Weights of a small transformer language model: MLP 384 GELU.
Each number is 500 + 25 x the weight over its row's rms, rounded and kept within 0 to 999. Layers, rows and columns count from 0. Numbers have three digits each. The size before them is the row's rms in percent of the matrix's.

# down: layer 11 MLP down (transposed), 384x96, rms 0.095, rows 243-274, columns 0-95
# up: layer 11 MLP up, 384x96, rms 0.1, rows 244-275, columns 0-95
down243 084:535489532473454521507494472509405476475455468508488481486501527464503501529496494502505520491512504523534532501490498525495534466511518507484482476479504514521499512501524503498537512520467530480483482477514501492529494469503482529492519534448512487507490553486472499518590493500520489513
up244 102:492512545498512482502552527536516470512490487462524463502503470479486464515503541527525475525536484543511507508499503504505512502474462530492493517452487557463519515534494515475524508513487467493470486429479446469478440528484492477484501501512509522474484508525503491520493482516471515492
down244 095:475525475488477494453454500502537483474566494492524540488515506504534513487474479503471507497502482504476514544485545510460459506507495472488500506493491502511504557507492517496502538512454504501480500520486526501494516505495498481560564471476481494517490476535496469488545544479446511497
up245 095:512503503506498474482542518453503458514497489485514474497483510507487531490499575464491488530488500510480529523476507455536470487496456548535548471486582483509520528481538499523475490505492471497512515486489503511447520522490506537529459474508489521501474520470489506496469511492490515502
down245 100:462496504493493457512476475516517491478471501510511519484525453544486515552491495519487526496477500479533507485463525533454531513509507521520501489516509504492523509509504492501552523509475572479515488552512506493483457513512478489482522465495515447522447449488455527471504502522484523519
up246 093:474544488512495499502501512492517566543498542489507465536478471514521462491497527502516472495495437520536535519497514539536499494497514524516466521467484486464499464467518526499508513515464481520495509493538515481496473520500505484505504517530486532480527521467524504456460459488481531445
down246 094:507510492497465522485500477486501508538474529498507516490510468492531511440520491462495513456540516486478476511505482495505504499473518506492492519542528452536505562531523475466502419536542484467489470505521488501503489482477523517521479460550483496481488507531519535520509475522483512517
up247 097:494496490502517507498503496486477508526498523504517501507493514490501507496487486520484456482484497487525468463434475498529471478504461459496508540500500483486523560524501500481507490553471497543571561482485500490515496486514530493501475495545555582485495466501514500522487510469503507495
down247 092:457514462564468536497470476489495533514475507477489466489488516497530454494537538517484498500524518540485498486518498483513524471502519527514489496464521509505509493531492494492551471493539506493429483514493470456511518499497476524481513509511477467504460513549494539538505490492542460491
up248 105:505542514504505503495500504471490511512503537559527519513504504505517482520499500452529503484520482428504505445525489522504485493574516474503485514511473463510470481515498526535453518508500516498539525526533466502497504487496451498491507445522488479480499511444498521504481533474464486484
down248 101:502510534471474474527469540472505481506472495478455491496494506518468472535497457519501468509496483512545520540484504490485508476484547513472525520489506523501512483498521497513509549501495509499490525501432538524550475528500498515518499501501477522525500514528508494435419497509498511459
up249 102:502499487473513464495467538475508517474467507516489482428550540508532505504470517487516489488502490478465483452475558504545545505481481508490471549487513534495494497464482509457525509486525497493509507488488442524485474466504533526511455501494505495526553505504527491514489517504506508481
down249 103:494502509515472507509490478496483477489512471492496528533458487533502470564463469533479467463508507500500544519501497514509514512526495470485459514467499530486498490544528460504525496555518516493526499533477521467516494495484492446509549510490467485516503514500497538488488467461479564544
up250 099:485561486520516516507473547492518454506504499486474466513525518477508514510508539537480529459508467531536477481531526447479509492492481494513493559510543522513529510505514519473459537499525447488499508514491504491496525449497489470541490490514503500471509468483520452486479488471519475512
down250 108:476503563482482516537510517533525473520531482531479516515446448473509460473506477445505534492478507509499487506477482549528449499490509506542481512486487481489515508521499484521492489478500511494459493472552514488495496532491526460534492489490523517540495494503460517511541496515530457526
up251 096:513523513495488509485489502496481513480501515520528492530519484475486475570501468473498481504514505493516508480456519468500514482454492494480532528521530437458466517519567517511508510513511506509486508509454519494513509509457516523490472485506537482509503468437539515506477548521493513442
down251 098:499483494487499498534481468528513477523468464501461474499459489480524511515491524481541544506477485491479501484510466506435513527492485462512521496495502537492482514526475496544550529540501485496507483502541522494461477512526507527466534525506500523485498504545516475464452459536463533489
up252 109:506544476497504519487471524468514520479466498486505466491533469525470514536456526503519495545474481449536543460492493530498471468484508508556540526476516474518498491482526506494484490501515504495513564506490516478481498527488480532525467490546542497511498480457509490475473532475471484497
down252 109:498473491486433478529468514507475530477466486498490530497527520497522475551457495464528489522524493526541503504498470467519504513490492486514494499503538455501514509524450498533473485482512505521523468514507527497454513533492510548493497469490521512518525476497531573486463469489490473475
up253 096:510540508448527472478502515499515486527493540487461528490531514513518484526529506532507448491499518506469482468474504451487466546520512477478546520488497465463487524510519490495500487565496495513509497476457529488491546513474501504484525492486528491473515539479547506510492537466518492455
down253 106:502501533525507470473488436479523542501494532496486518485512483509483527511488546519484494520486519528545430504485544509472483497469485523496527511472497534490489540494494470480507484442531469486505509502508492485498511461526508484471514531492533500483465547494513504494577502481512480522
up254 092:478518472481490491484513517486464497520490559549474472496513533501527476488511505526535470507554498495479417516480463481510486512514516479485498507472520528502497493510465460497495459505518446520525512518517515509444479516485493469523481483484501510464526510494562513518516524495506534474
down254 094:508556517475488538501541472491484502469464504509518546482490493540482497573516507529496516496452496485505490438475519538502502487476493497492414489501476502508522492504480516489498528480466558496480502493475492504532496528501495519527522505510489493513477495482475511480541492490480554511
up255 101:511525506520518502501531469470496494513485524541490476482508478469493456524499524528491494491502501491514543506475492536512503481512477499530494524499542505519530520491488546490500447512516493525504514495513574460479472484477465491516477507495538477481446508492533504546490467551428521491
down255 093:491446524486499539519496524513562516464472460471509527454456515502483490489545479466529483527481497527512543509508513506526499475529511498477434491459487494523499506484498507486504484502539496531496492531499522476506503544465531510492462508490497516490553521512458495488460505482540495488
up256 103:522487497486529524518440516491511527511483503473465502493479488500517456518519545473519490482515498457522503519448451501529537532492445523511538518478506514523466514490514512508515519494476499480482521525498520481507479513514469538532481535536561485460499512476506482475463464479493532475
down256 095:515548518496531501466537467489509469477513476511509526461525480485528512493515491510426497516501517476519507469478521508490487503511549462510515451537511510493532499541501496483487531496485440521515484485475478457533519478522527476510483477483487551544490543490489491521509468514458509483
up257 105:514548511522515466517468511465466526522530491513472519520496524483479481517550517559508492501517512502528504507520494490491440479507465495480473499511527543429493515522512514491510439449516490524460517501488485510493489470503532558440496479493502490489499468496487503499483526490512488503
down257 099:508452519490489511492487485504505497489521437512469493472496499527423469491503475521481476542510522506537486538484526504514526496501535507491522493502544512504561524443535474542535479517524487489506487509514475508532494477503461474542475515455493476522519490500516469507476481476503531494
up258 103:469511492494495491510449521503507525505505527510490522505513541509521464514487510484547468445528473522523517491496558477535495545507456506485495528482515543502505498516507524486458489524453505514514467489469501490461540512501467480506496480512543494552511507475503459491495558478485527462
down258 102:519524465513504533522517517476498465496512430471502502479502459508481500551506473486501549513514512485500517510517520538466468525512529523497512498453470463536452478470494541493522548505498472525453519460502511498508520500489523531479508503485515511496489492490507512478449476559519476507
up259 102:524552489524503464511480516486504502514514505501516549491501439515501504472522508450514505475517500468490463498504504491542496518492505495509515530472476525492481492497500476494482520511521470474536533469478496530537445487485558520537507495516575523482517503503522504490467504487432465509
down259 100:522476515480489510520494550500488471522575494478536533486520502480492488537510497505521477476517475505479501536482499525489514481504512440479504481478545459550515478459518502486503503501479515526488489468486570498484485483504488526455481509529524473510487493445518522515482483455522526490
up260 098:468521511495530525472547468515541526488534470498481507512483504502488515472497516505499486499525447464526524477521530516536464499521467474518528466502507489479544517468502525458486539572451452484457488493519502543492511513477487471496487526494518499531481501516513494501493503501454521518
down260 089:507473506536498506578494519469490504490508482506509491518506501488508506443488526483497504459502495533511530469483532458547490514487529542488517496516524519519512488497514468527549462488499552512531475521509496446484498469488481510495496511525509485479499457440514462481452544492501496481
up261 113:513516444514492526561484522444530518508475499511501494492492482524533451492532514498520549473511469463493481530488488498487501493525486544500500498514511508544467472523505510497453507493508520540531519414514500486474514495501538521482470483518497484495501518487525494483473518454510462495
down261 115:505534514461520474536494527484488543521452494455479525513458497510503548510506473540511507533526453539481521529503432500482478509511472490528492505481481509501494494468550469496512549519532500467480478509463460513520509482516483492454482509513540493482510500498497476532514478502486489532
up262 108:488484510463499591455445502474491480492513489500525440525494525474521505509526475502525503491523496523524501469492456496522497479517488515558508494509511458532495536515517517468519494538519466498490544500485480472531519504505527521497484511538512501496492512503506492458485495518469495440
down262 104:496521494487456490509529544512495501504506510498492480519540488494486487533519527480522502475537500525498496538506511436503519505534508474509484473480519515443528532505523492517485524502434517468513446547504477490494518500488528478479470527461481528515524478502483427535471479494535500493
up263 087:490528503492521459510471527487513451528488509511483506534513470508499464519529523516543509509485520517491498496465540477507482516502505519463445489497453498453564481506479486472503501505487493489497520523506472503443485499523516510520487477488480532548558535496525513548501494460480495455
down263 086:448476495527483503499494499494472530468483493470467507475474522487482502446499505506499486477484508532531500472524514548531481518527522534536566546519482496500451525493497479471478520529528499457511531466507492529515488522463491502453523530505533489489450511508499504497532514523515470532
up264 101:444481536513512558525460474498489495508522506501521523483507473525521510530496537474496475528503507498541479496497534522516461468506496501490541502522492504514450524525518483490501498511500518564471522467443460478482518465455532504523483491512500506521533511536533480537485477473487495471
down264 104:538505467495488467453513485488548527551511501539481513526500519475515484496506481513543474506488528513545531501492494467502496490495494486455485514486494519512483504460531512487523527468502517466529484476526489517547520492479508515448526508498476491508455459467483441528531463529492538517
up265 102:519516530437529491542547513516535536535492536481530487483484521492476498494519525459519467481496488485533499538502524494496528509504474512470507475477513562498494520514472500454440499521472467483498524459496473538497514532449463488525500497516492533482473489514508523524472489504492490482
down265 095:528476507458486472464528462478505551522547508497435514498518484496463475483520517464504490512501499508489564492544505472519480508485504514512506495495496513503479503441564476477485513486544485490504483494524511518523496533500499509532508493480484475490524476516488463470464529537466523542
up266 106:446521516451518511473514494456480534491524554504508476519531506457525507512489458500526445536521478510475483494505479471486530520509520524510515549519490523487538501502479510481504517482512484514530517458496523453462489493494502513474487469462498491510521523487517485530465546505511537454
down266 106:470482502521541469482497470519502508513515465486502525507511464519476507453513539491497475518503539468524480487468513511514467455465417530504523513491456437516518494510465511519514488536502524516480514542488472521492514499496496454500514519490527512527484478529494514518512535542464521500
up267 099:448518489518510477519560519500489523511517521482517530497521514513508469516447489489499506503498461505499527517466493523508561522507510540497496485514507500489497526500454483526473536539531468492494525479498449475488509467489501486465438472481487482496488500506490519556508530445484456495
down267 094:485489510502510522495514535520505497550501527509483468522516468490497485537443540477514514506474508515530501485522491441474451487552539472460518482521520505541501524520515489502508530459480503449506524482511518502484494522488503495488444537517501498496495522504442482518474441519509510476
up268 102:458535477520551506510488508484489487530518478496473520464534526476530530506495509506475503541511504494501508466508521466546488543484471508486473446518500494492542520480457540478530502514516461552493485442498493450492487493514522508474520472527477504470502516542516529498487521511466475495
down268 107:556502533516498512503484507509520532463519531474461481556478493478495440467502456515482499512508497478535450499519495480520470488546504503493489468503498498472472477490471525544499458526492472495491498500531530483489506517489519520513531508454528488487543528541500444509538483504523487514
up269 107:455526526473503476516528513529496545469488534544459503494527486493494475550510506494513484547486498508527476507455524480542484497540470501514492501442501519506476513543491540497487479498493506512485490485441480498494494478488529505470485474468507544519514471488524459552507527475469512484
down269 105:516541505504430492484503522491472467469457539518525513532501499498508541546504552461491484524487477522454500513490504532493487509476527507493490457529479540523541528525511496477465510454507517475496518466524496486523518465508489493538500505485524512490495531482478465502452476534512476494
up270 098:524484494519475533486467508486492498551475478497450476516521492485563479547517554487494517471562518507527504474484469471528499536524475474476534464515521540535466512502549470522507516522503513508476532508479502482500512528492486488523452484494512536480516486482506498492459491513480500480
down270 104:456511491461541488489488484512521515490518545464538514476548516498499512536526511503455485498453500521548461490513501470510545503470481472521502464471438497513478499482478505495535497504504519519447495541518520512455458509529490531511522513518478516508490450509476506507515516517468493487
up271 099:486529509518493461452519498507521471504547489454493485526483530484498535504472536473474498487481487478489521519521478468453466546523465535529530508526498535476467506502492486515498509533469467523519519504533503512489512509484490471508490495545487522506533564471501510475480540460486458480
down271 091:481503464520486521521487525472477510498532506538534521496545487539548461502502465499487502463473524536529521506514470498550516512443475478525488471478480511507532475511516542490484505492502475524506496501501492453477517416503454516504546492523515506519497515491526494489491490477477503460
up272 082:489478507492435478522512502529504528524488478474470514513576500499499485494488481475515495480498445506468527480490487497511507468504486512484515520507487434507513504513553509522520523475514515479458495457497502493510522494478481500453485525538543520522494490494582501475468535516492491487
down272 090:489510500483541544462485487504464508487545488507509520499458470506519469519526528507533511453463525512446493523518492476497513466531479464481501536474536540495539482491491503494494487494491492526522470521467489478542520509497490521561463498514527463508526513520460500529515451495481478476
up273 093:514506550535530517493476525507527502512498541534504552508501454486540490468482514509503486532493461503509514496490523451474485494498519497491489515509484515448554517511505520503485536496463492523463503534472430458450482544504480513495508493502482555492530529497507501512483492493472505471
down273 096:516507478492473446513479521497496491483477482461482476497487539457486508427511466530531536503505473520518515530469488553526512547524490533499487492543449511541488505500496483497496482509558522480525504492487540492517494499519449489478519474471487483519488495512541495498528520535498482521
up274 097:517498499536529514504524510480520485499515488544486456492498500467550455509474518496482463522489491481469512478543544469523446508496526527497513485506453511481492503484459493481534503491514513525483524442501521496478476469512515473507533460486495477468482529465564508478488492474511459476
down274 094:502536499504548473515481497476519495518540483532496536486508501489500473494480497526476513471524490443504487524532467571477478462501520489475494499491483513510498523465519512496510458503461483442492531526502510476493502489478542522501504500554501501451492487509482519472553511472558525512
up275 117:504508506502515480471507503476525520555540466485465514491538528502547506528490511483477534497531469488515491483516538482493462466536514494471522477478485454481477504478506534509530490490486492534502564515494511507516502519482474481501509520480554465481482537494559511468461497448504512488